Weights of a small transformer language model.
Size: 16 layers, 44.5M parameters.
Architecture: RMSNorm before each block, rotary positions, embeddings untied during training, normalized queries and keys, some layers without attention, local attention windows, paired heads, gated attention, value embeddings, hashed n-gram embeddings, a smear gate, an embedding shortcut, capped logits.
Training: a variant of Adam for these matrices, 695M tokens, 10602 steps.
Each number is 500 + 50 x the weight over the matrix's rms, rounded and kept within 0 to 999. Layers, rows and columns count from 0. Numbers have three digits each.

# layer 9 MLP up, 1024x256, rms 0.115, rows 948-975, columns 0-255
440500505354483458471521512499485543498508465475505448646431524547503464556482480567345437464477520522523514475427482441526487551516531460431498448558556497480575487449508415466485569521422456486481448452483491532584500556419477513452493463513443538615537458559419594616555585468465458475490430490498523460494492496434517556465443621530441532500465504507485658495397515431517537448498557531557520519469499525508558521559581493530463451467471501502542431578480500595429474527554568447526517518474517675424475460434554408582481495513331406600458562548525584534551441559583440563483520451609472540536448477499504445538442538484551492423466434536397566507442462513377492417492421660495489453515574486513402528465498605530501426534364470498475501498528385618548520469446497
489552531489487531609517514554523535479595414492490525453438533545458556420512512494524417563469534584428508551501498566533547430433499508539420552561452535577510454458521492475532581453519527439527472525490487410537495498467440541417480485532406542490415574467511537556500455501529542418477527459544555446523547453395517484511569599528509473501541473557537518512445595527483491439457504509563522549506521531468530584467491584479517579421512473516537489536431543475487495526521531481510487545542615518518506452466542446572552559546517548450446598602477529567540541583552535539588493471516409542447563514537488517541437534501495529498522518569448443476457473522470591510537505535512493516559561533486473529592589505589547403506562539464475524493530383563555478527525592
496496552466499501492471530484447479601430434521491443533484551466480542476493557422370553488500477491495534543511454528550486563593496497530417523506541504491465555484394522525544579468478531514447496454585500399563444523446508581502525478496484597541425559448474446524514523482544482572447499518564462474493455487520501465463535511565538525499561468418493503554478489490430576487456546436523527501504508621552463541511528416484461441481641515517471483495557529477479508498526512461482524553587518501468571530534594458561574509499511473500436477501497444500578440480449580542542394477536598477558590459569470519486520423531559502534456603518457544454550561564430509522545477528528377527467520539450528543507589521446544364385454510452426499525592499488430494510519451
489459499462462431455485509518501492448441423531526545520467503600483519402567457441459383486500583513539473482471527464441385512511547533489478564483392580547579514488504508486506525569434519443484452466533506482532448483545494479528587505512467553469579379501535455499561535486503509529501571471595573523531609530409478494418474557493538505490539529428565598459471565607520529489524511507480523503491431575464444532536526537524471476485425596536468439542503513442649453467506463477496497384439475548547504491562476526550606415514473377490441509525484551500486433466425533433463487401483508436550513506587467429493386526466500500511552503490493595459530481521449530524508388508580541453479537590485502425460461514517446501538485552534586505496477433436634580505454463
400540562495518435522464553497558525526468530534504496489519488518463478453462615484505469510536437526506525562500495496566382494478497485513490475601379460504434601388506486610544425453555501479516484443453503367386458506445462520492510504446391545532498517553365471558475436514508433486613498509535489465370542462502575603450486458553546504486423488438589455441412568456538511422448493474502527492543480475435500582562520460544463569473520492447488437483567497465500488445501432441540446533560519559481517577466538510469546556497486418506521537496483507403590469422535434541500449480536469485476418489542399459445515495497499481465585531454468478425604489464471454473461517627539530526493498538474514483455470453598514424498469536475496580508506530493517558545486564
488528547506528507491422485496456486524486524533526560550528452554482467512468488477486515477485458499455523544509561563455538443452578472540435502509457488456492450514407475505525463538426472465396528499474518548471472534557521410484435526560459424501404555456408499540585495566494532560482514497454535491559445525475475490544547477582503544410512567525499496500443459468525451439517552422492476411547527454503437433524560492493456578446441541455554544501447612490458465512455510453515472507486468487489530469559523464572584478458561478509462537478560495494471484482602515478451500490517539548452399553503498408500416465465540540556417544429542487498448467449518502506520384431550577469484472455559492524409525590450549594510433543500481491588481422504637523429524395
448479575438536481516514569477417403528548524545419481567584428517516433496454435430476510403463461533493444454527542484462457586446611609612474436494512507536487556480461488462395463531513465477469486471516477446499530481485448462438477489539546532602425400520484477540502516541510488408549435449554474432548579431545521498475543520517429547556541495412456582457468489541510435413526558457450453435539537474488480513566536521511474442564533465530492425448358481487553496558459546511481477544513460503522573524503537490448564534498569483532527497576416484502558477556543501457416466445479551530506435511488470415441491513556509582524512603530575564483560465445516590509513430537584477470513497389435438495486533561417482441433463537541523546540503552553583511512461509
450483581494558549519464566569542457444523521476423451483573521476518522505469603397544567602441536568520537628561348512454519487489499471573485513500465439488553529490415419416395469539437438547441572572472507534556475547476521622543487504460503525493619602518437389597498532556558437516521521493586527490575458507489447520401474635521475540390478491541466513373377434531457509453582483436495464370560541442504404464472458493462414559479490404424414489486539489462482418515554524442557440402472462546491562527460523435568495433448528496451594458460481606524572389567475532473485576523556628524457531516501478553522529437552506533470427570542440493390588528476533527611594525416572479500521524387465488538476559574532483498509455506494539625455512446464491553492457501
458467500507552551469493453467474541367418435464516567488486430557518489532488500471518427495459503478531475534494511478492406550537486500540487487512448509471481478465434534460426459511359528469499481546517449479586482481456460511464465517450511404547547467438469571480422623494492466498482425480437428497515435460453511533450452460467589511473434539465505564501470444473554541503490504576540483438517527534515494567521477561509458536470450509459527488531522476501493481566543510489548519452509527478477562585475529499569417509465444470536507501523503529509499535510517535545516498614507504579513455504491484478494428553441506551509500500517433497551520517489459491527501450417543511525484513498543452503495523508487505571414434574461450466532485451463466509437559426
390508550450510482509586450568425505616509440548569506506528415495512521460535582431491531466481468500526494603609447520456552526434472488484443453480497535494484529454512472557481484466494499493511565485440459422517496533497503466479511495513408474521545488545507611499423463444528442392557509547519526536510429553511462502513444466516443521549557556507495546561467475499446487478523477498492475379475469531472429485539508489530532489515454517484489527453587540389578436520510520425500533434544486551510577545507492482550555445537469541507520547447488568549488515470434544539476520432456526530518570466482526429510522518430577444472531540467482554494530599424555513516492494534505492572505545466534478556464396499524518540407513515484394476449535523459532573525494510
546564558418451611563594478477467377396478411575559463569458531498494532559459523456536491449514480663443517436568489454543515478461554511546535531514473462550499504479493533499501500570530448533463506601497500422535477493496509519455506554571548454450465512553486510609480570508537373513590488456494482616427572481507472528453434541520518577536518447573495562556491470513506575479504501511493443468539541519442554555521470540395480493497565510569579449536520454521512504437419527531472513529530457411528480481433546506484437479505496470527540556530377457364592534564454490524509500498533576478492424536475459479523545581551460460466436494554462577612530499443468565441549566508457469463479497570472413453558493550471525470489499471455498617468626384441546483394495517
521542457534518600541554524456390466463460466468500485467436533532499576392521455493478489544496551492540563464558386565565458537500520566468476489535442540468497453452467450545503392543483414518491512521431488499505504507586532504462398452547474433467511527483477513488494506489487465546538535500535442498542541374495534543427472469528457607508562555508502540541549465503501484495441464449399529430489481471512547547525564605524486529477479529461483492551494530530598512477506477518497522567484451464523559533574629405508483532497524472576490522486472473575508485485484551515499427568485461553422440437553555422496447508552501512510480624554460491524526503531568467422509483581602488461405373431566463458418447520592502625493555503559485541582497510531524486577450506
444456526427438482529513507491531517490489395425535497504457501520517560491522541457472530507456490453552534566434523526635474594476437548474481442470495525439540540376558506441507510522453531501595525427526497473519384558481434530476542562518484584548455508498494419499486607587432504573451477573477440469473582497486522539434562590482499476496463529540493555519493579506469510496488501529452526415518476570507486529512560469463455499511572562619509525448522443526593484501546568450469480554523543498473511473400514483542487492441507458548433482518504507428526488496475548556505507593482567420555473507484483425455435472594547451460555525599473490509605505474504544530505497520526440515462488456471532530471437525538552456413479507620464447556518495506493537562372512
406529510396516529590519412510407504532472454480483546472498450486480430495558587447558422407527526540522565603483512462552448559544561521453486456513458523454478517492451368508512467540384445511480455521523476474483450478447477661442604532393484507514501474482503484514535505509567429495476442519523462530498594506508511514470581562571526507463427527419623483402475501411572541507440502562525499539482321542534439403546552505456522482527571648548502432502551524513491519452515614490520506510458547569439491547472515435550537412494504448578478561459412537454483384449469524633472449472505493668511478449476543506548528492437451465510492565483410478448537460554433503533459453549578402486482588554520442495508396563517389499572490553609462592539471447533472529479477454
439483472517574478474497459499520470520543462486471537524507454511468470546532568442474465520494600440503538597485428535554442640562461542488546511491568492477465523406528509472437435478465488435543489416493449335485540595574502497471542548456499494507497541499463503540533509464481520520544585501455503456446509465551461488450495491497507557482536554418514433506462530509460459481495484475503467502474543515456474514504551512487542492534519566510549534489494534468442425575465429444452552488526511494485535510528642399541479510574419515520453489519496589552479528582527413496532501546558519526496526429466490520501605505457502509484535441416480531461482467502422526522483454523556485514412521438467490558515464522503512544396510481428527483509561388513567458520470463
495537518522527561497487561508433466470528514564535498468444502585539502431480540471420534516501406469583420610539468502484503480477493497588390506513491513552464482443527568491438510461455522439502464545551490445544457464473490476477430495505494432523500541536497490519502585594541440512521511408548458542409460561510491494445488540513426535474518565454528486500418528514382520474512497592491361500431467487513447504503611505547495501465498498483565452542505449486478516601511492536510497512494515465386524532443559390509455521496545506513490571500555514562596563518449541498532507509483479544493457523479512470472471447476518528470518502449497546462467559483470574475535515595590417559445407492517476460505552484486471567514515525509464485473536505524553533502490467
503455519499485552505560517512539471513524455452515542438471529585410459477573525443491604590444585545524456528474532492471446464538493599523474490422396542507493547414413539512442433444460475615451505471415503450501488484575478601499415545568419579559419506480515496508462593516616462480537499574487523506437598443474470512467514512553545531504406567484495484457486583476424475452520475583450435441581456487516414401502590513511524451522644473543459487538470462422489522427526505537530440384567545544468461651609478472449483484526466525488574568510433580509507471526500455464543559653463540520442466520489446456495465496495504602488465440538499583521447455507463472461518539520542474570458450470523537573491536489504521529513472503444523452589512534539571555535453456
414510520374565497539397617488476479531428502487539443428478516527491527455413508492541559539493559542460530473503400623571408553455467440516531527592519496515514521480602380463506399492483583571573630571467498516538527497471396541536502586477437499411518637446443502488480491560562534536608561466573381485504534472407550481329575536540642419486446462419582474465468605467548605456559473549503474484496499485526560491577502422425409605373538554525485433465404652508535448562665572441512489489499456492416524407497456472506494497563503465537552535517449493457481587454487553459517497397457615522500454596475574518501454432508576468468525507593415459433396493509457575558573458513518480451370513481549497590533506456578504449466511581506521545498516364566481510517447470
494527503525473568584492520494566529478478477403531506502394543557508465418517538468545488520483510531516517518477533523460463565514485518479452502445489499519547478368524485528458538510455470384570443488478457478475344513494547503533528518447461452590585526520494507506433518516447536564463463479508566502434549597477549462510535489501525498471513472515594494538500520471512484464471529508535419497521545526485542451522479561486396554496500540531524545471522535352500572603559499517492466414501456521525521561592416492543557456498462474473473499453459482562452464456465567478500533493502576517495421481478479495492447477566442551447543550538510469502552453527516588499551490582530471514475508420515525478527367522475500450490405506495460490454566468495599537585511508
443509490414572571537538470516438444510439475487437516496522624474497425562547515446501550462447543495518557502565601407570499599538486504544529564482556537489508474395486417444470500484473525423595489564497449533478474542466447540513558500515493494553458477602598462495546454463542470540487477499557423508413465523516569570494536537523458460419515480455581521420441467458509570462529520499564502487453455486512457490477602519488546501526520551474513492402545472496553556539567533446580526506521493476402578574511613512524514468529523478508369500537467540460466453546460408553419476536481487465543526464447519600483547520439468515593464513508420491475542540513406530544486476477516556539425546562418455454491577550493522620518478546505616511522515446457550494518424558
452433491519534497568432458495546504498528492521541517581533475524470507459593469459584498475457389519535531558526447587595474512468561580457482522455439523443450648499554496539399490483559528483561448518473352484461472483540477532404581498429556569495518519453488429641435465527442431466512510467447505442494529531400485509519600559481477470426534470443448557527536634534510552458483529510419377438620506537495433550516473448496443557492398595528530533497471535389558443625482494437452514378434571533492470498491462449532388520502537407566492453601541525446434489459502498512558573469410527516500519572475445441455525479550489477593511435578557582448450438546514605485484471545511510533461423513511495495446500506541538556523488519573481507511453486504466488495584495
490519486479460474504642475511458513509421481559550494488395476455560489499438574458408469462523519499489511566547523466444533570507582486457458461540474510511458614487481547500440463508419439475448538533458427394515475437515432517497486533481399427527582435489454440534454543540464494524469514510522507499493465472431481465425577517499427507465475575445551504508460504409503531476523500543497540355521499498526483378489567566479466513461570570598561527564496554505441494451462491464481458410551498511484523442473542484571553584490517482478451500570512497486471502466582411476566516605525532548533464451521477470569441537568508501510514478448468473450466497498523611444560529520533445570506475494474512441414573526481549537427468474535467544515613468505494559628519470
472460515522476466571583541485474518480486517476521539552478488493377477466401494472417447454511489491474484500523536497600467502529548559520492470442485547508536537504392535553569478487517504513474528500509476509539563442526494462495508509487471516515489508482478447464569563492512451484588480610659436426591552452485469509540522558562486518469426518495454479541490478478525484506507529529547457509573503536507459532543482493518503572463536537491531469522423581548537469491532548548513432563464567466486438544530472483476538531509407441488499574532440481541520535535562358593444484584593545552485475588537534460518501496518545645559490462492470482473586459505461450619516441559450449572460525503411465526519609533591590505475504516575529475592537460534501487476461432
478519500483547505555536507483424548426403551457516529510484449518433479526500608488433520479557530460492562518507424486533487617570442461551443451504481591557519529471468429454452432460432493530481513516419542475541649456470483635516521515479524526496436461532583492594491591501562555533519568556435479458525623574530564429459474550589420512460440466569523448489452568405446534452555503536511423554473405559461563512467530464498410500559558463475458459432453530498448460478466605502564403526544472533511511528521498538507446488592414477455456575480522465511519516572541450586470445461467447552481511509544457506495529498488531464487503574475513623496615511437407508466546501554525423451463532456514463557450460524464561523504424503574554509486514502452552593524585530
502469582545533497567402501488462413549514417534489511483407551658614632497426549549510501499487439550509455553512469510589457527508453486548484547561431554473469532508528535537407560519532550466468421471484491389532519495504545477582537528541466452473502470476427474518531533537556569500464524499521478485594482512428523566468490511528552447498527464459577607523470512458470460487458583455495439489497517666425476546525515479411505474500417428452526545495519471331451441526450469435536482522522501484489477449427520529528596538500518430429599540550443478549516595556482458549563517553460520476496545543574428528596504458441529557472488581571461577492497418468533554477474514496556528497524508446501516506432617553499520501561541485474474542427502463476559532459623488
513480626458665391525508437433480378558470439453419546412524465556637632401498550451500499474479473502498450517490470511577532544489491557456534505577513429546464617429494411473498424393576494412612510387533466467491496472540490591442470490412400519493422511486506487524611533557614513466502450484539494465530512518507499408424455495509484562507550551399552501556464469525555483466547425405517514496466459520484500502566449531432462531454376487449508466479478464535500478445516594488467488493565476499481465477470563422582499590463548454489484572428498567554513400447569467492500523554447596514524392494537454492455477492549502482469593527557466559456517360430430544621545565433440448478526464504424485482441401498521532483476432620462477522502519469478480511457435519
449469494485515431447424538572481441511474454489522433499484481600526519597587539454494574464499425497463574509436424588428517511532430478525488502543424481497434627469546453560544546523493482454520522445600499490531462509490415507508473518478549437518545488491470510472528507499524488525454590462472386511477564569425410583466457554412610573534417520489557591459518648463524559487514519569587387528480397504461492509510528494525466602550545586533496469539517552426515457531420539524491530536558512478389440577594462491468592478546395483503513527626469632435431469502554463631406528484500501519539532577506455532548462498507526485519488616563456479432492592531513550504580568535451460522520536528446518469479560493595497444486515521503493592515465471455471460574485541
436542478405465491549539417553539495550545486555504522513533450511381509377457508566475510600400461625473530492477432479514488426485424504468489558462479594521561480483453509567512547487546413559473549489449471493515558511498473511559491598575518498548478456532486479560482503534519534535470517461498443506511542442481629529365535491481519527460555405532543479527458543441511685450407489467511519460512449497480474566535494462535528622492581480512437491484528508480621479456480479490479462475497510533521561478450481462491454536525574558656598533496512581513545514566536438577440450613459591517449442466504516416486430562543398516465479500460513568486479391563468531494463514461527450473480444501542490548451591642487435550520522514465535558499487475462509514486537534
# layer 9 MLP down (transposed), 1024x256, rms 0.105, rows 948-974, columns 0-255
471559533525472506419496456468477569548448552566469542431466461393502420603456407541484547529464509500520572496600451516470443521505365490470489517564550422462503453560634543526570545543513564594551588473550516513434533450478508474487632526445451557594418542568533484556433545470445597524430555494454548468528509448559484576420516502454479476566395436516527427432407480495543463346507487431437500483457547556605509494519509544514461489463416456583495481512481609579451510564575436518583492478506413473552445474432491607479561424405500444617456510487426431498489481579487483461536491594551439426534459536486545429552480478493502570478467509490453530460487510538528430530433463546531427507456514592479476528469495446595481594535556525395567406496459520565533494480514540
540534508523447522424471498492568468505461543443602516492464561521535509495482455460494466510534483531487470520465501431520524412512538506569476541497520616565412420529456521476494571469546534436539507500510471446653428575491516478539541504512483550430520479475412432424550525482529575408546560505447447469469493508453529486531493475585491576563497509511499547506488455517472548396372567494542579483564578547511522528471557430520535490614509380521525523449557448518515544531480588481503433469516510442463546493506534498559544449504474540515473388390529530476503455518592515460557517502473512463589576547422530488530478537484503495484541499548438617456557532534425437501559463557457584446454510512480570439495509519471595597514442489458566560472530545546393509441549523
549572581435494460522447543498407439536560387594520473529511545423506555516486590615528419476499459393501433575337528486528484478548513470460518547518542438426575567438499510481530479528488524425525494449477379516484432468492526427505555444423524428462556478512523515523381393554510466488496519481503556487480483451574480450473496458488604522519444555495536541533469491457534494463436481455515506521542545423509525501471480527529533478480442549466496447465513459493479429480456543415500441461465554442405533540462500529407433512438464527523419450428465464517476497540506507536505521527486494492452554441489567536483485487446497543428578484423465435460621489544555413567497526446463517457441458485454476440477459505534511420436484497498457555546579530563510444565625451
522514486485478351556517542467445477435531453554540546499451426471534508460584421469544497526510482473469553428444532484414510528577526490580522450501373537496565470517486532452481527512541476514530544540493496540440430557467520468477509433521499381457479479528489520597473491518592492488566513487440541555521429550470475498494409510460552488507427458495515479511508498541565383582529432574443504517489440372472522461427514469547482546454429493496580541565463480507507576547518522500408529522442459588516490451554539489437506526488541512555437495453562528531442509435523551428525558479445480422510465487549635594559475443546518444547600527531465557492587572576486522562462544463471621482452490441516482515516459507569606478575465448441548491488520491537496457489528580
453595508514468431477446441493443527544460488561451525450475567605509544572441448501477476494535469583383471491532430441528528525543534475466530514578500453477549514424434463530499488460488452532554496439569623473464496462439534537462561568474526489473477525476407445526468514525506478465515450509407406588489381511523555493519510503525482516472535441429624453529491448472487517624421496577572468427401514461474467530526484490526403552423558546481472467538516572545534516510525464433458487462500535556473420564537480500531506523475450419479475457494517506437502448486426608461436490515477451435488406463485440529487537477424522516555569484487485439495615446516467521506499645558447574418446511545522491559502471378525529440466525474532378440524563512473559461503411514
550374479481565489504552559456650517470522517495515529559479528513513473488513441486539451435494457576550559498514552510545490421519458562446539558479540612472532506587555479546473485467467452493588487577554466503533544505495489574548570557547527543481459531530487518604481501463450572534559462471527496499531435451538448415512513599488503532543421552538462657504495595468420499558487499433516488472448596512558548509462480406506460458481464492492426510486536475528538488504533505552460511596566533497537484547492523472467549540422507489498534529487505512561604443518435467494408417504447469380547546422501466594501517479589527485507499493563490472548457551570507521461487524456461560515490483555560534530642511507505451494544543473449471512470563492414509526466491490
491389507448476464471580444427545495547443480520499552487553464564429449522420446479487450387515534490534579526444486467527570464466489485474525603513594511497410532496418517499582513504431531555518516528520418472534450559442455487505503489571623467452446447453508467535553535475576490468481556422418500467527494455545412525524425556506431495452442640562536484479418477543543504614546465489574504563510575512481563480407580502517529588495500529528417472511548533505552457555498587575615468553491537484498482512468471453429574511531523506494481605504503418442493426512433525481506438480475520507450556432612502507488651495493485469453557502596572447511529513499477535490486449483466534591564420630475550432506460525461474482513576492542444546485622507532458464451437485
607501496556538516395387476470508433399520514425450447517509559466501411512417490473612525531573573554462664534445493531419504395459580405549521524523502470533509510579481501480563512547548531552502489515395460539494446437445514450556384589499560598527508530596514541520432489480485491487505547531456610582488507543568499497531530572489485435440510528529481549513575527475538512352447391455420613394537526460565453447575459425491498433399517365489482515502499449539509444477538491480555558544473395532430559607594519451484450433519560391451558524338483498457446497468560467409379561531407569531560464500454435517620520362500417499563437479571519547381472416476478525566518542420422504539519576500541497498505465450480430494616440550450512575462627441486403438579471581
516428543532518492527469525516480535514581514519502529442432478482574546542475494478510520547527496428488450461500483499493586540604442462484502549506496528495634515472552475478502456504529518565528483492608494517447519488489563457544508469517606378470563466457533489511488481482454455557575424486503483537515411515484477479466483509494510525472540472537458541441562542496440526723475485469473481432512492459489510471460439493447421457540453490497543481397524549482469574453525430480430547552550553412457412462488489541445468573547498509459415528491523433458467440467537479517573527495506442476625457505520511560540484487502471486491562554512575450500473548502565519466547540411489481418428460607486551483449485512478400475571509505435485455495519468496467438494522534
628475430424415509500452492446508474544565543478546454559521502464583486478533496412573553540459396423534505476475543524485595494448517488500524505455560515586445443527517485458485438469465474499565447544549451475539478444485521505540520551491495495559492482521551391526583432516518383474575519434518505468430484474569471498481470483604494515506482550441528488477534520555540361479500438434493475467463551505522507546498436570529523466527506527484523511507489401440483533492498584533498575518412492500477586523442515529491484521429521501547524450511429546462486550459458448504411447443540506521533566474423546539452445515469548465551603558572523405519512475544591479519516502486458528523530576504485494482513514512393495508447499540467553491490530546473476491481453454
532423513477579452545468575488457491535483464504502523452588531508488586470540503495499505515506470524509551481426478428477452460609437485461613481539498492582530437463504568465524518552523483496610527490648463447472472486540472432560489500503520479519518469382522515526511577449565456595508558436492443534500449500524530530399458480428526435352500560468514532514527513534524458453441435484541544430485466514460489481403499367569399525453452418408502407430544462516442531495458507544578447529411413541536532549552490455523566533565530614462528517463545504515519481459478508528500479422454434441542441411547564528545562518506492443522430501384590507465504477563485541547517536558464533553557369460503502500539472520531509446492529531467453477428626383524475545562485536
482483496444537476502466525526568515545503544525471472445467518550565588521530530532541498511533489498511503505471448569555522417558547510517525439501500501482528438573445528492483424497442404521518415521444563521504526573512534455542500519427462540457570494436533469434461481487485553546491481465424557554504528563587457495503434390529480538602548558462463418552560394401524462611456462525506553531543512563532537499460538503575394541466550431392482616418532507426525496527489445476531545492351536458443521498495498530574436460491465603494517569496430501540467617425554540459464515487522516470512521478611544432491462511552435516487487542486482523521469463504462463425471472480497554495520514585521482531458481480551467510403552501499595530557536555468519468546514469
506467517448514432537427454556492494593498488482472568402496535519493578506486587516442525490533456511454501533498588448460509526577529463446537562473538559443434512516544551394526512553473546502491478471566457598464443491504517469559429549540635478456437459541458541480453568479495522599530485564438494552528456521501430527550513571538522510457507555596509622531455475489378479547498552431462493497422426506478582454529581486428468422626569456425520658503451490506504573457442564490452475516490455601413516465515472547471464473425547423492457520373594519461421596500514448546555493472447550502532456503509449549392532455562511497530498439509528500432482513481542513413481502514447472500525494474436516511449414482536495439446474428516515487463494540533519480524541543
557432569482470447426460461427542542629516612511596512421566587504482519557546518422504476513574485601515512539476527388526546503456497502410485577503555562478374451625495436425418406452493492533574472498471483546498507529494516603485602454450554546592569467487543482492608533507527580559519463498470513508448424573523405500495539492454562496470486476518549456457539356521550416367508544511500579563515540512557403380589461452499495476614491437434521521471485572496519467462546536627506495598500499504440523491456512452548481420551460558567503533496435463499533520486533491472502504396562551533514547515458523515555578422465485476488490452436515529427408496534409506449543496471533480516489521499562454569551427511541439475549572524505512565511487545438514483562500532
458468568476507443589410571468463422461516474559554444514459487399480524554441466478503534509485583547485558501442541486527442390462501532554464489547486512453501527527467510437578532507458437500531530490486447505510487461490388521469499575511528488503479475394533476550558489493510518476550493477460484562516469509528409461524449534459396470460499512495452512513497536554618497568477469473460484488483501453573546495497581502572447512506481537564565476517400433580502473467498481480545509556481433526486480554494483426427507497470489506500471531540449569496522520415538510424556527483511445444524522506459524487511510472535448489525471526459486474458511486516525603525495487471492568523400584604513521490605512509445421475533475491443502558481446574529436492448498564
483516504560513497500520442476396431468442473537536542481498458477556517436409473563443497510500484448472453516459517427488467520457459484487586504535476515472483414472449470437516547546494528443456532562480494557494491491426438514505542503469471485538456538543555526509546449531467486451478512565562473493524505430484439471544462505630522422510481480483464468543441442513517480699454483536518543458492476465502432394480473538565545528471501521542544525503419524515540613427423516433407534533548562436443471448548481553520520516559520565559499479507532420493497531469461524535534513501448426479451499513486501437532523515553510452549595486551529538551474490483407490475548518521520486481588511393533481523478569465616495550549488487529562473495604572476427540566494518
464472404471538379499522570484496518434478579479547463421522530474515494477479487443512526406493571476509484527542605469471454584402545453489447544493447514510473518512468546497411433490410519444477504572516474571478531535516498524518524483543442581517498516581453507500506570446525593559521504454514466400396520422503478537561459424512438506420457550624482543498474430482532472340484444516483556540557379611525538442503549502565529456471509487540450532545452549450548463496413431520468547480449522554491423467545564471435558427535493436528461477572499545461474447529464539436445573558427493521572505506529431507500546556445584433499539533586470588421538528496513575508492464428499501440517480479445540501464530493403450506519520438410585493605521449539512543576548514
554506595517449501478467478516510389536554532506538494428479508465484529497460477480501419445430447371500414521505505567377426538463490509524517498472463417481582516540407474525454566413409536530491456497663467592426539528538571580551598498557494473618431420474465465548405464509565445499546476546521464562428534535608412502596448517433482558501491493507608568581456472484591560424459596548586534522533577513518515477511496550428508497535494379368526482590558444534459486488451503419465482495456516469550569499439480471542488632358428502435612460573555478507484570483453526494477437465509470562504529468481536532542503473607535572557465519500466447446485516563549524500349531442541524554447438541440596437498458576426557568488430582521490570551479486399482420423475498
511493473567522517536487443422425441490498546529420477484506593534459512549410498534520458486504476517532566464481541437471519517526486455458529505437649457489552563454601546463542558511546600484526540430543561454492509440499558454539401516569497450503499503396493568594457455479465574595457507394465515564527527544474520481541499514467463531427510404497505510513494433525485512626561551443557503482464556446533481472517477507526470499567491483532543565464437480539481526404499552513496522535403418481533434448401513516496424513433499470475400505495554535524506497476516501482518548526471475490503405475485580476560442437533417481442484487466494477549476530553531452518411495571477528559507511511616552416537488489515500398540518475473509491473558566434505502400494477
585564509437435607412424524525565579508493517534594445561499518454414484479563503472453525558507468525476515516521443499457489419457443485456510448543571432579471484514510510503516495498520543517484502466531462471511437426491407415560563534573672459532460481380584520503526530529486465612525514452408491492514489603556588547491477491377584470457514521460466494453445403459553443499505495547500497544404449512476435420455502493464506468553505429460562563450499442461443496458493490504502473455480592562427447431404466474467552493453544402502485523454562519474491512481496539407488529430587526502439485491440529500425433552492562442524511512553524513554467483467465512476426493463439500551426525488494431451459510478432479486480469563520508521483508521514517447520475480
576424586432543377448425500555627511511575551427621506509470401519477461540409568598415491592498523497559517534466559474458441510462418436466505518502537428505476495613497481454449586520569484540565561410593415511440516474457416476454489407547500498496479433448547532505432496529477554503516461548375515446531575552533436368425439410567496469482465523585477534494435436470469478438470401361525554486533413484565550505564488424520522497535575517468512425550542468551498499425457501517517527467567488468518431545538491508539469503562466489430434536487428546466518572416551512455470519471410515487536578406546563537499499484581533482541549497553468601426531541466475553457402486494442553481455531492492478530396529469581542404502549477445466474512506492492483459438499479
467513489508522461541539511517412433479456503578477513501514511468601426462503470488472556460537493506513418538413617450454552497448581544479538499478482485380499539486487575490487436508514410531461525485500525471511533432434472534532448536516425584428476476518491476476533499520500534518497457438536498483494467495468488569460432434473453480606472506486505484559488469484481405586463440499620532541413519533607548444463430491513545612464523532563554528497481491541500491475492514482531560461460595501521483485471465492561498489431504479501528505503515483534512498498567641539521479423410508517502488537455479517514443529594516518548592419403459519563540553515543456434472569579502418564447465496518500517589526425448552472612484465438542522495643631496479451529517446
437465514497569389453502534497521521545467519572456524486482362428510499489490505544617585527506502437557531535519424585465465585552445590480494522477521475424509513513536603418553451483551489451561505510561474524520509592417452501475542493490522424515515448471573541456494539532495499605481453484490544477479448541510481464513522549471511536435454609565497589501580446426523500487466501519474495515474464440467569479501501460547422473487501426543434464419557523522529514476529489453551546530536562411560528571473455574473551495548387542488525543512495535435559464475468430589456540473499537471519565384523541455496528518519487525475531427484425464536521552523515496443500487423450588447470535576447489467470486589565483492508448501455457548442542596511479468527510531
511514515530580561601491435582533509459545574467486497537553486466484424467448467524522379466571501469569545485560515543564461453458504455531502409418484499586554478484509542529542500494520449559489581476500445447518605514514429473490566495396508573495470562496514422445456502452477462548575509560500501476573495479546486470547612495550499587530604429500376469474483507435591519657541508517460493594442562454476508499549488519543502485554502489471518503507496511564522502469511573488516398588400553447511491526438471508525547515436486549436446636534486453531474505557526501540512526502572546494534521455531564459517531530493572447423588426468419542503548512494487404573437549460466552475493544577561539486505515433500566515464471430582532523536391570472406601421577569
488428526542456459411587473550589561503554497437542490509477490432368416493591571431449457482486559440497535426498487476547506541548593472440517444473628539516452528528566469455568520542523407497603514495574501550432489491468422570476560536519463638484455570605556512433515480532467473536548475503424431480472493563525411426415482570525416503522441488531513555551471563533519591445529486478513553478499519470453530570494544546535529457439526479571480448539427521574484545479533530486496584457467495479503509505476443461478445512558418548470466506426542509441542465420506523526476492455491462495499468507484600493412498498545505526490548461410485463404481591530489496499469513495544487530341401547479455593559431470575492451497488483536413376498511507494483542503492442
457568446433545533690569533463409487462444461540508473464551536571471561605413475555495481466480497504552530464502611537500488539508465452520525543510520516496523599463520506643359618533458464448481571514427497479509562556498503550542536442472556453597530554535458506576534551554430494533441494517567471490538433464450506460516505493515581487490540604447470488411581501432472568386501478523442485431518539491536484549447509480463577501582461560553386447499502519424474535525605498463644486451434510543536548557458453510459532457514481558524526525537502431483521401648426510467572458459493548470497477491541539393569443556441433667413463597480517432548547469462530469494540446446439564481540515528578544546504560524521530487556522465569469476492473478509510568524484463
510484546456601434460438423433436503542443502547495516529414487457525530530385501520518477508526528522464536468498527390572500497557547466463504531511445505392470458512531485505594510487518519505487494435553524554513516541466506479485487507528530513470420601497526571513533505504515503502493424568508455570477494469461509513335474563477533419454443504514540438516437556495503464304449595496528533418498548461425521456536456513529427532485466508405588465544439555481494506463595626479393485508509470541518516551584459473530483506502461521496442510537466638537550622471542546422535477503565416524598474500534442445504414411541412464535479492494534517437451505499443563460497531599474555407437506502396589508465381502464498515443540513493541513534642579553559381542515509